python train.py --n_layer=11 --d_model=448 --n_head=7 --n_kv_head=7 --head_dim=64 --d_mlp=2688 --vocab_size=8192 --activation="gelu" --norm="layernorm" --norm_place="pre" --norm_eps=1e-06 --positions="learned" --qk_norm=false --attn_scale=0.125 --bias="none" --tie_embeddings=false --parallel_block=true --init="normal" --init_std_qkv=0.0253 --init_std_o=0.00539 --init_std_up=0.0253 --init_std_down=0.00539 --init_out_by_depth=true --optimizer="soap_variant" --lr=0.0036 --lr_mult_o=1.02 --beta1=0.95 --beta2=0.95 --lr_head=0.00705 --warmup_steps=200 --schedule="wsd" --decay_fraction=0.938 --decay_shape="linear" --final_lr_fraction=0.0 --batch_tokens=[131072, 262144, 524288, 1048576] --seq_len=1024 --doc_mask=true --train_tokens=912200000 --steps=2331 --dataset="wikipedia_en"
Each number is 128 + 24 x the weight over its row's rms, rounded and kept within 0 to 255. Layers, rows and columns count from 0. Numbers have three digits each. The size before them is the row's rms in percent of the matrix's.

# layer 7 attention query, 448x448, rms 0.0655, rows 0-63, columns 0-55
098:158159109117098122121128125130161138137166135127111148108138115152164125105125143108180123113151115132118125111155092114156156107116086097110128072127123173148115175099
104:147133101105115162119047105099143122177140101105074151137133144119154136098099135126131104103130133171096115126140115117127125105132125126160143124183170174123106118084
097:111090171145134188134129123130095117099132111127116084125079116115110126089104090137109122139153158108081106122103140131131121122127072116114140098114100095139148133169
100:072124112143164113134158141086133117075135084109144139116137172085171131117119133146169111099150114148129135135142169131153155064185133128023126104164120149160113107145
100:164111123146154078109091131139160125152126142115091136113156112134131169107131138152133176146138158119102146144113138158118141122167105152113172119126129146139148126126
096:120139147141163125127146085104165111117133104126143117138140105146167109139100121128143155116125099124098163128164100105155129125154108081122099106156148137142124106118
101:122110118131067127144114091138104139139138073115096101120113190119118148105099136108153101156122119151106077108127147111150135078137142135149166138133151138173115125139
106:131128123144158128158110147102113131138129115128152123113193122151137137136119173124079135135164140119162163121109104141135118149145115116140101149113162067150094152145
106:099119120117147121122132135154116130110117137115109102169152139097128166148127132092177139130123130114091101077100176163152129152104106084122115104138132114125127156130
096:147105132115140133139125145103157140136148147188128124131124132097126153092133109113125112113111130051130157093061109149072174134112145131137137136125130143110118125131
093:102101121202137130142126128123168134098087108122121135107083148105143188153147151143137110139146158142127131113126141155122154118100125162159164167167105107143131117151
094:104129094130142132126139090160135115146108129146103151110204135091114112122116144184168104163175126120112163144138142153097127178097100123130149113145130149108131136139
106:152116114092144160182131124092116110152104123116150090172114173167118108137130129142153158146157113121128109107129117135125146113129096143097149101143157133120103152110
096:112117178144161110184127137125149170163120140159111116140072131166162156172141107118112113128156131113183164133134143153131121140098167142160131160143117166105132148138
104:094126111116141133165126133161112109122146134108189137126133148143153087154142127168159111148133118103171148113138128100149126119180122197144096106136134150132119124132
097:113143126100122122114160125158126094121135152134090128116136088135139088154128117177082156130114131121122131130144137123172109150140117149155103169128109093135149138168
100:105150128079165169117139121161131115109110116108107147097142141123100143139134144162116123152120135169108102116137105173122149158141173128110106122136131103145144133123
092:134126108124109142128122155109136140167157124122159106109131096139117170141139188156085125126150131112174093128130132110130126137113164146105100151089136126122158111120
102:108109146110105121082163148131132095159142142164094095123154140089126098140124117098134136143122125127173143150121130123159073105103165114088131078165112144147121099120
096:107159124121108098167159146157139149103127083154142102086141145127117111103126148143120107105135104107120116132112121140075150123115091108133118078101143127112121119155
097:105161137138149132143123108135102141167159158125138125110116162097121117108132150136126152167094112184158095115115147140135141119142121114142127096139106160132088115107
098:144089072108137137165119098104157117153168127088132078185131138159139110155161113134124130101121140168115119109179111112139140158126082148131095096145113149100129108148
099:159156124110125098144150129127161128155151133113128154128158112160153122138117095092150121145132052142103133101141106072128073140106124106129098150159126146135137105112
103:099123141102161098165098078084142149115085124147118141099114130141131144119108127124119136136115102141134139130134142149141122136116129109120131120148167118158093108123
103:131107148141130109100109116137148156127118122155137103119172144127108151174112131121150122179062118138119125140125156175163126111104141130146123129102107145106145159132
095:101143156136123139107128126121113130131125166107123112114147115125158119156124094138111148108114156143126135079109138128140156164100148161097165148190121105155128133153
100:135123169137168103159100118140139113170114096131124136108129126121123111109069157106097128113141124129132142123131108108103131135127152158111139131161151115177087111098
102:147154142104129146172116114158139155114126143142149139162146137130150163112112144119129128155109123114095126149117155140163123149139120133143118045119135107121140165125
097:130134094135160127131128114109105137155080150127136111123159132131135144154095139100115164175149076127138092144158143129089116179104165096123157121139109132156128149105
107:088103143156097163084144071178113138127109099117121149108100102118151157133134087072107111108122128125118153152121130177135119114175098155124148143119074079132128118156
105:133160129113109135123132112093147123115154198129157174129146102121126127110119082136093126187085161063145099153144143080114113123121120157146124113158119075111073133146
101:155154128073129138143109127144112129158160139145123127128156141103143117124151143151122090119127107127114102106106129111107164143122111119145100153087117129141144114140
099:064115122160133108160170162127166161117128144109153163206133135120125110098183129156126141152135126130113134109102173149195122107178124126102103139094101123125136141134
092:106142094115154160146109092182135126132160133149125131091128096129106138100149142121173159121143101108127146124146111108172144084097150119111148110140151097127126129119
103:130152155118143107139128108114069154125110152094120130136123141131090091099118129123133106153142106125105088145179129122129140107111139160151126132139101127143162129125
104:123096150085139107137125125129116080094149145157131148133110108111159122153112157133112122176194170148147143115082110111108095146126127139148140113121119126085116141102
101:102157149104147121156116109118109131128136107135144121119170136115111100132150124090128112122139154104140111156123122123168112142144099126169162106087095152137155097103
101:092175118141130136145099143101117085162119145145127093113125165151119138129183095131117144081146105138146091133118140133137148093144143101142156095153151126118172109111
098:151095120093167154126142108124167135154141135139114146098102117084113153129164113098163108096103141123119157126106133119127107141124135125094148143111130116121156112159
107:159126190131138149098106105150142124147103135167100137134096104102102158142136162130122114119133076127127131137102114137120149152130107090101115117135117119173173137162
097:088124088130156110161198122092112103152101127077141135133185130132126118125124103087125096082144149097147180081178131117120120176087107148108152128134141115107101116100
095:128137145084085112160109120142166095119127173175113137159143158143150125133086087189155143134141140111097121074151136090118085105125131127084162166125187119115138140117
096:098104134184125173149077130146163132089168142131146124140125125126097123124149117087138086106114165145107142135133140125102101108080102137166142089135138119167079140129
109:136122080135151110143124103132144168136126150125110104151141112114098135094124120130110129087096134140130155123123121154177129155137147130072161131092179127135081115131
099:144138102120118132141126156137124078099133102139109156156125104128094154101099120082120157088146150137092131119135146143157077158109165108176106123157129120123136131098
099:133183114143154138125141101076166125123137146128098146121119110133119127155140150092105122145132137127117149115135106092114128166109126120163166122093168121114125122139
097:141140141131097141120150114120122136165092158075111140135106131107112157095112132079191135139143151152170111152154131114148111117105097090120135134124148111155088123123
097:145174139109130100132116098137107106150117134185122095116150102093124159144133183137176080141157137159088096105125140130119105097139107121119118126101133112142114134188
097:141133134141138149115161172125147155164123150124152115132117146097110079111144143129096125147184109145137156128112112116122164143139170144149116111155168123118137123097
103:132144135110104148160112118138096143125121129119128162155128143170116148133102118163095086129151108158121148133112091094118120126117113140177084150107096132158150138145
104:173177151131118088107129113122103122113166145133098140074132108104103131151171110144106148143090161145146120132143106156109116100146122137106151116141120119127126106106
100:078119100119107126118116154154118123135098156124109130060110137166089099108113141126144127174152137077119130128100184108100108146117152089073092168144129146108134110159
100:126142114137132107160140117141124128127103153091109111134136129172097156116158137139141108119117163142155151139121131087092157119103132127123123154121059127141095149173
101:151135164115153111121166136155120128141116137170175118134075122097130115135159142125117107095132134142145090140140124129132076100131147142134130141118155120125118131101
100:112156155134128140123116127126159143098129098160112152124095082126138146109088121100107140123137193165099091135121133152160136126129169126119091129095106100127086130125
100:131128119145100160113150129120134095111142172124096093137100170153132141134059118128166138113131106124127126130154149118113122111104141148146166136133164091130064117096
104:119141137118162105120130128129148148138138131085109171143135103162145152177152157162100149141103178141129129134110090155132109126094154142093126149153121127161145110089
100:125175135080135105140138134149121120158118152128107112128104122122149151132096101157136135124138149161148133128118208113146117173098062101121142148101111121152122121126
102:118097119134121138109138107091119128101099129172120108157137124106123085122117103086092119072103087145138119114168134108143154177097137132092122155130138143110119091111
097:101159069120155131132148079119145121090094170142186128118092122140143113142136155137161142135180132112152181115116149148098079127111138157120124162084099092115150170152
099:137120095184134172124127134190109111114118120115140077098111122108124145165132136150102113167114087122129111129141129104097165092126124137146180129140084111124082155134
102:136108092188124142135099120120181163113119116117159146154133122123098121120151123140137153145094122141145129127088124182107087142127145167080156151145143085107111140170
099:144119178160107120152125112091125154116109128108122134155148124060158140141109138123099109128134112150127129135098144119139124158151156108105121133117140083186115135119
100:162146134141142091155130123123124132083094149132103129156132127131135097152125154137111113160131113130091131110084119103108116133099168140095105124084144144107135129153
# layer 7 attention key, 448x448, rms 0.0641, rows 0-63, columns 0-55
107:122080093089133094147174177146100162115179138156097170123127158142139144130139147130161091141150165137145120093158119088138140109093102143143165148116089110139078157139
104:127122107150165150129111107144090129134117113125100149115127132099125115152132131106127093110126176167140096163119145155114127131117121133150119113160137106110134130102
105:107135147111165158125132182109120151098132132144119100189095135098118117141071146113132107097145159138097139104083142119145135129110130083114105120108099121114101138148
107:133089128137112154133151108126152125131124103120108116109122153109110130148141175142133168103122113151155154149160170156132162117134133113088137077105132133141106118167
103:118120152137075103109110081074117133151081124080113159113143138116141134118154125079160136125144119107144119113130135114119155134161102131135134106160112143120105101126
103:122113141131137133170108134115133159098126134150162139109186103124128102101134124168141124125092118185094135081147088108154116151107162074141097119127148118108137131119
105:112124094149147139115149108167120074157113135144097107107148121143093138147085171076109119143140143101066124106120146065148130125105137142160117124105186108093134149112
107:107140164107112123116155142162100183142118114178075134155169123137084143151113136131145160148112136140149085092147132170136088115148171124099119174120101143125108139113
112:117123118103172139133127107169147109112091149147144133124107143119134146093139141126127119148130145073121144074156146108133108073111138105140133120142138100129107156095
100:146122120114105114091148184096113151133088121127153140176077116100138092097140155086122113157120183112110178075108112097122113139165135135134138150097157124101128124155
107:114102114178127132116126153142120141094086134133133159143102114143126099100101112107091139122126095099120154146086140146117175074109152104150157128150096119110095119129
104:133119108132113127121138126094139107089115114160120109116169146129168055140128188095158124107136107110118133138097126108167112130131148170091123142119106172133098149109
108:125087127106156100157150086150166135152132105114122156078107136160117141126131119121073134165116101161131099100080130160121153156135174138103141141137120137147153142094
101:163076119116118130144106148125140113132112122151107118141136089139130133139094141092124157137135143092157165188136184115118112126122170128174100152121113124116113150123
107:132145094078162150133162146166112141165151131133114161121166114118083126114094140105140113134122151119143137087158101126131127090119133132140135134153120154121114154120
105:165138127132138155153144107111184123108126131115119151101197117148102090131126102097108098097076112124175120130118118104154127111156104138155129151135121113146141105090
112:108150110116132159139123134156133115080149125140153141121113129153092137184105114143140127109089051144152066128133109106188173116158130100167133079141095121156162133131
106:150116144131130107115134152086147148131112173131115121142146135126119113117148143144116139114085091183188132149076140116167122112146145136164113127104146104136132098134
105:143095070103116112100162121124115142160137092114101098123110152125082067080113134093094117134090121151137118126144153110115087129111142160164114172162147116095149146165
106:137141157122125114142135132086139111098108107134103121112144113122198147069125119148160145095111082128162119154110149084144154109120150120147131056119078112114127105151
100:169134104150082159153140135141104129131128107148116148113143161110145139122108112119121123145107119137119148130153133110119143137122110109137155134134138134139091171077
101:131138125096141154141152136091148164095107110098107135150111147117106152148168098138155112118116132175132160144102119146102089109148104099139108145132157096122144127116
103:160150151145108162141136157089121114078101108161139128152114184141091137124112099132148155091120136132124141088124068108137108095134152101096132163169119100167144146148
111:112146135136162139167099102143147120114151103115102127107134113119149143100119112108107138141161139150142098150088089117140165104101144123088146078116125114138131149153
112:131104104128107128142126127135111118109143164121124111138078139117115118124106139095106097147122120158106127098136123164158113113170130139139109104102171158136131156115
099:125116147101212106124137105131153110133091150159127141095145105128150132134142122134117082094128142144109125135147129120150116180137147112132117119132123104146117144073
106:134166150076165145103160177155104079120099115140078146104108142156093088131106131109091167080173145153193118148153133113145127125156165113149157114170102130097140105156
109:088118152096149096176105164145113119150134166130127118090136124121115155130112147138146141099097110147128135119144158131162112094152078121090139074130118123129129120135
105:096147100150146123114171157144126131135106165138104151151129154113097119100080109119159110107121141087118119135182180134120087160116127146129101129127164132137106138114
104:104081089141142102108105136146119117151136104131103124155081134109103112101123129100120116093182172150109175133122095167096120126153127155123151093099155112101131146134
110:162116142127142108138152131144170152166106135121164185119157147103107143140137160138109144133079150078136102131108137122116159102145149133108159139124118125144148151157
106:158116093117099141118159144127137122125089135118173132120115175087142138147125125116141153067147105156115063123143170152093122141112152151172108169141130134139117095115
105:113120122125134153108115115154152133129183106202150140137117129125133146164167121105127126142127161123143191156106171141152140117093128146117139163100085138121106079135
105:079124148105135088137147096134117095100175120100089138133121121116126118067164141128108110129118134155147090147166130131133120152108140093138112133125124106091137161111
110:077096128117130142158097161134098101117154140096118109124123176087088128115139137096151107092137117142098095167147089136146096110099107163129156127121099116163131173098
107:127158121149121115149099129134123130116136138098146137132143109111071149159133108097152130159098164089070131136117113132175136134156104138095134131107107141140175137106
105:104120135121154107150117096145126171137155112135151113127120125130104142143079162128113157115119108164127111188135089117166120096137147127167164143088164101143144074087
101:164118132142145145124112136156176135199122146091139113150122139125119100102144134099131114119136127123134118111081149133164157158120125140167128097166174140136144197125
105:162094140153169098110113102150109118115115120120115157119086169068156154158120156133106128161115193085109182137131133115126078142123150148079149134114141122121146176119
114:105153164133102124155138166106149130096136129123101128098101119081128146109157153128141104115082101139140161124143107183124100058145099125116099117099157134163142151149
101:146139120134132126161126104203111105151109137118164107126162142124112151183117080126133151151101137155180179115140172149156133108133133110137071120122107152112129135111
103:094162096120146100191117164134103126109125110121126146125138150124115133135145127169133181170165135111121102090120149076140131131165136076114153148073107130128140137149
100:142116126110134140145138087116099117095130113111090135121082154105136110149144137091142102121124128152101138125093104102106136143041111130146139135126145124131105185140
106:152141116128143089182139132147124122108130157132154082157127176109151090154109108142107122166097151147125148141119149117107107136179115144120149157101098123125108135173
101:114114148139137132161155114136128093131119131159111144112147115139100128125117111110132149100098140146116160126166154128158104126071201136160135154125141112142130123164
106:141120127141126078101141136119180149125135157062148119168124154079121144140128146108147125158106159111114073119138141118127189141144090114121138104144171102151132112161
100:143125162125139138079117176154134115091123108129111099097148111130114097117135132138116129111143108125118152105136164107157130132141076101113104129140157118110155076125
104:109122100124132131141107164098075133121127139114133119141129114145091159123205114172120083115087147180125108163121185100083102155111115129138150125098134162204142175091
107:066146176122108118170114089153144108105105154147136126149182145118185133107166093146098120154148130157106121159135118154128104144136114166129130149161125158133110089079
108:146127109136111111134169124146142185116103098097132098114157148118112162123164100151145077143137144113121120125123086080138169144120072140148121165158139163132160099127
108:178172147140133131122140101095114117117095138104159112093163120059139065097146117094163133148144129113088142129157158165105112161126101134144109157122121100124115106114
104:114149156103131168105128157107103117118116154106136088164106127145142085149153106106168137162162124118124131072122121137110107088069197155119115090135129146144125123127
106:106104113119151098115121137157144142150162134177118101115125120134110124129136119138117118128168150141154094116116145092109155134141114122119119145130109091143129117107
105:095140162117168137139105157153115179161109115091130164162127126122143150115105144147114127126119142175120123139173139141150126125077150157156145150116171139078157134103
106:142149132097162157145116099121167142109160132168111114096128143151145150111168146174156157151140106150101135112125136162147152141134129108147080113115128132169117131114
105:126117121133071143139120121114150116125095134066121117157109148113128134116140191166153119087099136137153136154126130088098130092148137115140147110131174108153131151114
110:107123109098129116120123096133108161145121124111144118119158164091174118142171162130167194179129173131113124132164129094160140152158162132104113158141107109152161113130
106:137139098119145113180167125126121148123127109123117131138092123128105126098138117161106119168144167106136140128136153161177136132135102142138123120107112117117131173175
102:084140168102102093134128132105079149108129117106177134136124125124188111128136163138095085140103150108164137162130129145115132137129123133139128156156122150117159132137
104:113104126091120155137153112133163123111107122116107114151162132156155098131145084136152135145086144122148135111138113091131157145112135086138102168079122130129175191129
106:156160133140107124161102121149119083121080162129086084135080129126128118128148126102152122110097118136129108092122100147101147121095184167128123108101120130110102149161
102:147103136140130137131113115122120115117119098128129140115142149082116131093171102102101112099102071118141115151173058114122134159155124155093128118140100123123159141171
106:131139099147140112106111165084121165116139115137099128175147105145126166144112147114136109129132129110088095128183095106122120159121131134160123142152107113119127168103
105:168151107100125134140080119106113173112065122131138115114117119125167152154135152112136104125146132111152128118133098121131099087125158173122066123128136127153126139098
# layer 7 attention value, 448x448, rms 0.0865, rows 0-57, columns 0-55
093:155115105098163127134115199131098106155134123131175169152144112111161117109110123146120174126130134190139160182137128111169119160147136113099145140109116117105165121042
089:170116133143130125105132102120109128157098166117141112135174153076095125182139143122124146105145119133104129150131162122110125150167132104135143114145129161091119114106
089:110143153143149104141126172105121097149146105099138131097118141149105177101103118113128121115137180071196165113159147099169083182122108134124112124145146103135142163144
091:140086162135133110187154161121162119130075085125134124105130123180130117110104093099159115118170109119151116121101101135135117105107129122123124134126139132152095159126
091:127144059176148125106134156163153165122151158097137107152107128138148124117169115130151196093068134112141130137129128111147087080116105107195128132110110147153132128155
096:115130140111139138105172118081164120124101144114153149123134127170106125087148119150127128121166132149138107089106120105118117131149116085120105137186148141112105126170
088:117149092115140114139148140135160164170108117131118160137137102087117088132136140168111124117148167111096126100144125111130130148086126135133134156129165144115151119129
094:091148156139105106174179128111105148152128136118126121143135102165091103136110160104085108117128162131111140165125124160164102112154091153137113124129114165174130123104
084:123149123110126147121150164085110148145165144132104137169118157107142105092160120129110135143137137109146142111168116086126123098122211082160121134124113191135108164141
088:177116111138193177133130123131170138145119105138138127143142144136139176119088126122102102123113130119132140136150133070156151161133115167172113113106127145123109113126
095:111131098113130146170111153145108125183123180171126163106108148108141145155132139119090153059083162136091165135152113138110117119149085142096150165121118126141125113104
090:157101086120099164159117115102179128156077165107145158126141124128110127129135082128154120116122156169082108140104072123163122118145132109113129127138115147117119149164
086:077143133127111115145113132103125138134107137117110175163157112113173105147129116127160110109145145140108154105090133160112068165134152121127128118170166192098140135117
093:187153135126073155081126129154123075131131121108098130167137131163126144109126161186146121130135093141132175099067152135145129087127115167114144105135129100117097192134
092:111119148117111149120113106123113145093141165108170143118189123166137103162115123140095138131129113119126120176099098121081144142115096097121141133124112126102107131180
092:149146117162144141130159140116134147156122126130143101111134133081077167118167107136083125140145122181159145148128128163154150145169143138125119110142122152124153133097
087:093121113129101101123083119152103148164137134120124093100143124100134128161142078146149133132154092155175115098108112114157125100104112132136144144114135109109127146124
099:161093151084131140163125158118123111092151144105115128164128123093112087132127126103097152136095161106100116185098103171116122139127145111142101147121129097150147138117
093:103104119161088138124147102163136082107127071122155102130140111113129137129133141101167120128146102142122124121138146106103139129151147127138108106123112138117137132111
090:095117135147126092129100153136128124057150142134183156179130122124139082122150143116146131115126168146132159143071125153114172161126155128137135148168147105131104134128
094:120145135141131132135088119113127114125106103090153109102131146132134141137165138147136161086124093112120126169110111154130102117085143087157147110125165151139151128118
091:119119122078138121090144106119127130145088141166127167169158112110116096110111178154168085096149158117112095155107159146139117137097103126137160120144132193119145137136
094:110138132135098142120090107129171120108097120119060076122133134117094140156125129115141126090178140100080074145125120136114122139136082101168151110151076144143088098142
091:125148132119145137139108153110156085117109128120110101148135130144136165137080150135140099095138102154138150132163089116144153134111121171156132118127094147151106144128
088:106136134163126159130098144128113118108147145154090144115129100141108161144070130127084129147127149126095076101093132141153088149110102118136152083106093153140107148108
094:134145143138122131124129138120171149087144136120123089114114168121106136123124103137088189091130121129088134137098136148152112124085132094121193161144141099111102128113
088:135114130151123116114115136124152134067103132090118117140127101114153107089110130099125177122133179162128113124130120126120189100116154147119130106132113104126123109102
088:103113137127132149086136096132084125106139144167157123104105129104102085144087126133104124125139124190140141126134078143111077072140139147087137119143183150140126152176
091:116116128101142119134105124138131078128127106112114163107120157139121139113117139143103100107179116114123130132157108118175144092156135121131126130140091141122115154113
094:110132125121088133133153120093084156134137144128157141127145128126081099084129130144124120126093157128103153109173093140133107160155131147159079127149100088164132161148
088:158146154144074114144153104129116127129146148110159135111138116153120084166132103139103099157175106150155186127083098051112132150160118110106098138146137136119109155168
090:118147130138132140147163105148123144137124126137146138119113063119174150121129141123081122115102130097143117120164094149119104107102125158080151104122139154178148121119
089:086100109099131133146125153107103149136145134123132141160135148095144145118134114144083134117157127146115147130129104122122155165157095139158100138116180145151144112187
094:140158079109145112178141139150111131124180137127088117086116119105126107117152158124100157166077166153102089141140134169084119145108149143151095103114088167163124139156
088:092115100102141119132149079086141153105115142120101159141132157129127143138110095094112138110116109170148108106075089155140119116142163129137094138131089151090152091108
088:114165097162089122126139123113150109129109121167161110088094141135156150140092147152184145121166142130150146106144166126161154136150146141119123120110105141140135163123
093:097167137113159168113137165094132121129134117109157149179134087119087107108131179107094085113117148125116136130150121134107119142170098129111102103120147078136119109107
091:115132145151192166122111139116105142172107129105152146169131147148119064113117136122099105087124108100160142138136155149120117081130144075123150120096113142135090121163
095:101100131127091133126109106109125113114139103145099117084131143116109125097158133126059165134130136132147143157154103124144151126135153163122177128163146111115140129138
093:101179132148108131119126114147094083095148146090144140097130142062127172154153129126128144068125131130153096078131121077114137132110112179075116148120114125084086134151
095:131149124124170153094132113123150205148098105141161099169088132149083119124130114126107129095086110113113148124108122072116126151123143137085141130130120166101124088110
092:110142153113088128126082128116141086080135135132117120092108132104117141120103127150134136155104132144099128103110116127103139121144140115136112128158132100113141126122
086:141122093077062129133123143117085114112166158083104157152131116132098126112146100160138145135151144150129122157131140117163146110086107123117161108150109107149148161109
094:147107107132100126184164121146127113150129147108082167116113105130144118138110104138143095103107106158120117174137118113115134143137148164142149148124129152146106129099
088:099154131127085118095143121155101143127153127145104112109146110130099157112116100159128122132080163091150150116192097143128152151127154142131110144136118137154152088138
094:147120136132112114112130129141161111113129163131174112135115102109108135156153127144174148145146142119121169096101123119111086153128128132120111151104137145109127123143
089:136137142122129113106140112119158096172138128093120096126106092123087149142141161143115085104130138136121128078122109151130097108100119157102164109123150117078128143160
093:096110114107157118126127116116133106108132126134182119158121183076204152077168125131164148114119107142155170129142119125127128163157163102118136131129138130132122167123
089:129112151117106102126133123123118125174106161108099123136146153126135145178108123122149131132126159103200111117154101146144128126121111166106147136128146111085162121162
095:090135137087121144147128168145135159152139155138115153168158091098137099110134084094117105140091136125104124139157142120120145154143146161124118127081116172111134101139
094:137111093116165110100137166135140170128126168180109112126128143166144115116141087171090105148100123100045100104141111113134146167131115145102120139124133163157100124114
087:132145101126119105149087127153112177127143108086131138101135149115143115137126161114137136138167145108124112122107135180134127104145138097133145113154106126097110067107
095:132113178146107115105113121129129101073102127096113141123146132096120113105084100147093133135137126134068114130138134145145110188088164130129112148143133147082067166114
094:115114124138144161146138121118131094127120166108131159149160104100195119084153173148078124125136131145123133146152111128114101157124169140119128097119140139138146155123
095:129126130112102112131099098131116128125171135130101096120089112130122106110095129128099097126128159076136145127141132125116112101139090132126094119109080190143124103120
091:121103138114145114133144119124081137108089101174138100092096159151102120091172132107108136124097135144135142108148159085136162124089128114110080156125091151150110112141
090:078134145176152080134130167130151147143193114162121144096142144124119112132093099115173105143117127128137133129102126152130158124143096172120136135168131094117112141108
094:113084108152141099106138108127067183117130108151124118139141099115113119124113149113103122136163113140124159146114125138126147134102116103101117137132125148083150106151
# layer 7 attention output (transposed), 448x448, rms 0.0765, rows 0-57, columns 0-55
100:115108108124119151158196117131133128148143111099122151091080150123114137111100123105141103093189154146103128141081099133151122110166142128118146093092109157147140162112
095:118145111147111163129109119120086104153120142152092132105153121153099133068169094133152136129101098110140122100112110077126113166093173125147138092096107150094128113099
100:155085136115123167146137148153133103111121121138093081103123185126124100113102125140098142099118161112031098129122109161134127128092132091135120142154137115119138112103
100:148164134150105157078152152155118120119116118100107137133120085103100147110104101139109143148119133131117090138150144089110147144128141151125169157091122095129152126133
094:155145173109134156103146155122109096132141127150178144116142123096139157095079086105149111120107144180098133134115147100116138152122121123118151172133125134123142139144
100:112125160166152165127112105134092140109148193108130119189121154122103150169142141180138122124109153165139094099164127169109140154115111077132130137122150109130135138104
098:077174159160135130141100143151145148080100153114123111128155096165126165131150124144122100131096139127154186103136139121113120122117146146155112128124106095128144157145
102:140132114166149112105121131097174102133099128114099139108131130126118131066145126165138118130121100114127127130136111152080116140104157098131059129191118142134102122152
097:134128165134154122090108086112093119120090128135107126150171114155172162108147123131145177121155160138151162150134067131142122141154106147135114117116163137148169109130
097:116115159100086122138177169110142116118073116096165112122143173145126092101107116100090136156154094125150097106097153143148148148121143149128143147148122105148174129145
097:129160129133151142101090136098130133134120135116139102097153083106145110161118115112130157139149122141160075146138129134177145132145118081112117132153159139157133144157
097:119107099099118132100122166165123089162106154136111100118150101124141109116124147120083145110101106104130153131182143099126120113141106152099130101144096140109143098116
096:131148125140143104121119129153100151113083130144111121120105133137104118098130112118109121095157129127133137139147141108128141150084111115143118160143096125147125101085
098:129112096144146136155106116123131157159121128177160142120136115108169098107108108143087121107099089108108095122115131161112149171130116184090087143150114128090103109202
100:081108094132090123087082101126137182119119088128108119120134143117147102120135155109142138109105137134084162101112163132136106140141118151142100141123116146133137143150
099:135160145119133152085202138103148138141121136152084134140113097101147137133064127140137116136118118120088148125083108129107129105125121119121121138113145136124140128137
096:140137130131131144101098101098168167142122132101149147137123096132143169114124126117090131093130094127139135159111119173113097125112176125141131168117074109136103124121
100:128122083091128129139118168126169138108135101126132155152111135109120140057140132092139146169100156162127118119129110125121109125096093140107141106140141146127109081115
099:107120079146137116111133079139151114113116114079108138177129134126117178108110133150125118151150139076076122098109159120095074186131144141119140108099126112152124144133
095:097103095086126138129129103138151103105162147118131145116085079167139137133110131126142110124145114119133188132155178099176116089160134087146163141118090145113139110119
098:133117155131173140154129139149147140080114140127106105167110165103148103115138095113145146157141119121150127102099105124151117094151184137138139158104145118094159119135
094:131104091157179105128121135132158120142177150122164086092102110177090128174195135118099149140132093185096138122135108123131132130118105133150087140121132131113108090157
100:130081159149116137130151103142136101137124111122078131122077153132114162147151135123142100142138116136142118119138127138076119116092119131151135146140152157107128146163
091:125154147133098152133205089214161077159112108134128114130149148119150116109149139109132083158133156071116129132155108173106150124120119081114137118157132136142109126154
093:147102098116131159106134120136144124106155138136128125135121130126088148157155167142109123110140123102131134134108143116139111112164145144109100107119150134129127199140
098:118126166099099166107136114134149140149132148137143134156152116127113107133142115085150123125110130142104129126146161134139118140176118120130114066098153133102146144125
098:112099150116112147174126146121088143142101111153159169111134135093089104145145109125124123157147088143128149108146128132097140134125139122115141109137140137145113166114
098:128112131110150135128136125115130075118129132067165113123160128120148139132166137171091117139127117155147139103118147166132133147114174102132116080094144127105153116126
099:088125148088139146142169124126157086129099166140170106135127093114116106166147079110145139123092097106084103130141116114104112140124140166136139138143148108160130115103
098:148162118138092137102113141171133147145106143121091132121119149109121140128132129142178115136148167172144151184124138138150131099131124109085126112131139159132124126170
096:119150111120126174160158133127070123145164071114090148125173141130160170104125189130140127073111120156129138126130148149161103154147143128135123142099107135158140154129
103:123100092110134131089112120162134119111142152128100134124172096077100108143135132137137082147111114134131096131136104141124133133081141103126148145130127140147123124097
096:099102135146125127112153127160161108088122088111128174126144148150078147107129106120141155132144139138157128151119128155149125130140143097132122128138201129142148134117
098:148116137125132148121124123128198111126120129107164142162134082132139154135137093139151134147096166121183128130084126121118129165131118109108098089108116102136104140081
093:100114108151118138106107129143091159102124085137099150131121139146106136143103112142118172112139095163123099154145101102124156166159112127079104164122109140121121095136
095:140139147098128170107125136133146172153122107139096129131151097131167122106112170111092094118098091113141105166145132123131118106134111139163124128149111150089162158097
094:160098153154150110146185109150132115152166152109149093143096127139152126096152117099112102111120089140129163119117109134115143137132138146126132118152078160086144140133
097:106124175114157121078122180136120139108129135161137100177147095153163156147117096130101130137146135098132174113152176136139118124121142137181117117141148126150119131109
098:091144108139128128163145104133128131145109120141115092132154125140171149139134125159088128162073127144126123161079108161082128130162093154134112105113160126118123118106
094:111084120128093135136119157132148102134081122113155159136130091122144143128154104103112077138128104100165122175121184111135152108080084124164131116109110119116120130119
098:106132097114131139123145116114143121112121121191102164111126105115123126154144108124130098100148129137135098081136073123117137132101096109159133100106148109141155150146
096:082133119155164143149096147129168089113106103117170150132145128143133119101125133121100113099159142129104127139106128160150132113149104096117163094128176115106159152126
092:131099171115067112111115089155090148134119163138140149101072150064131109101134139114130144137153109112121116184110121143119117131145140143093096129118072156106158124084
102:124160136095103139107089142099113090110105114122120092107166099095104086145087148125120151116111165114104131165152146148114129106125107121136131094136130121099153154133
094:100125151125121118131139103139174142109129136113132114122139180073171134126120136143116082139122121132106113115155107130127111138131131134108159125107092142174107105144
096:105153126115134149117110101133140133115148144106111142140190113131136132089132144138155151151118166087090087135136171098154148130130126132106163114136140106135065093156
095:171158096135128146137103130091137124116148160186089106098114140140117153131100152099097184098157106114156122124121139134142144144093143121125117130100127127142139118119
098:159114083136070146166086153134136129135136094116138136121119118143130135097128159131133154113127107113142133133137116115121143123179115131131164127152111127138102113131
096:134113136128160121130117125148101108169116116117180101154113159151102147133143155110100106177105130160147090160121127138138135136143139125106119109127140158124125121114
098:129108103160128144068121080121114118111146171095092128062119101134131174120141139150151146152096137127113093110156154150098147150136120099119170111163180111152150140132
093:147124143151165089152101128157134151144156139167137126117112094164118136171127122136143072123151182117107146129129101124118099162113176110125157179079085128109165095152
095:123096130110112135125170110115122134120136094114069099118094090160135125138161120131155103089123119156113097104107150135167102196161123114115094073150137127167103098159
099:133116158158141160162140100104168118135124128123131111128081136069135104133106146122102146145110156125109165127101151161145165130145123138110099128092134139109153143130
101:125098118156114136116136138150136174137116135128108111123158133105133128109135117111102124130130101168146150127085102146097073143093134094122088179126129137143102098108
096:141105170119171135152118121133092130126163127139132121104178091168116165132189099091148105137102150154122118121127148132133126121081128141121197118151151098124115100120
097:188126137161145140062105127139169129104138112138140128128134118111144142144146098096154101111152115145114101131128128093049141085110162073166152120086143136132139107132
097:127117159128150119136113139142152086128160118150114158112108097135078108134106107125149140129125130069128106106097121093139137147131122146138134112099135074094111105130
096:140088125128171175151109111117155177130125134111116085126078147131126089130142131110101061149115119173133142185129165137109168128108095136089151158089107113123104120160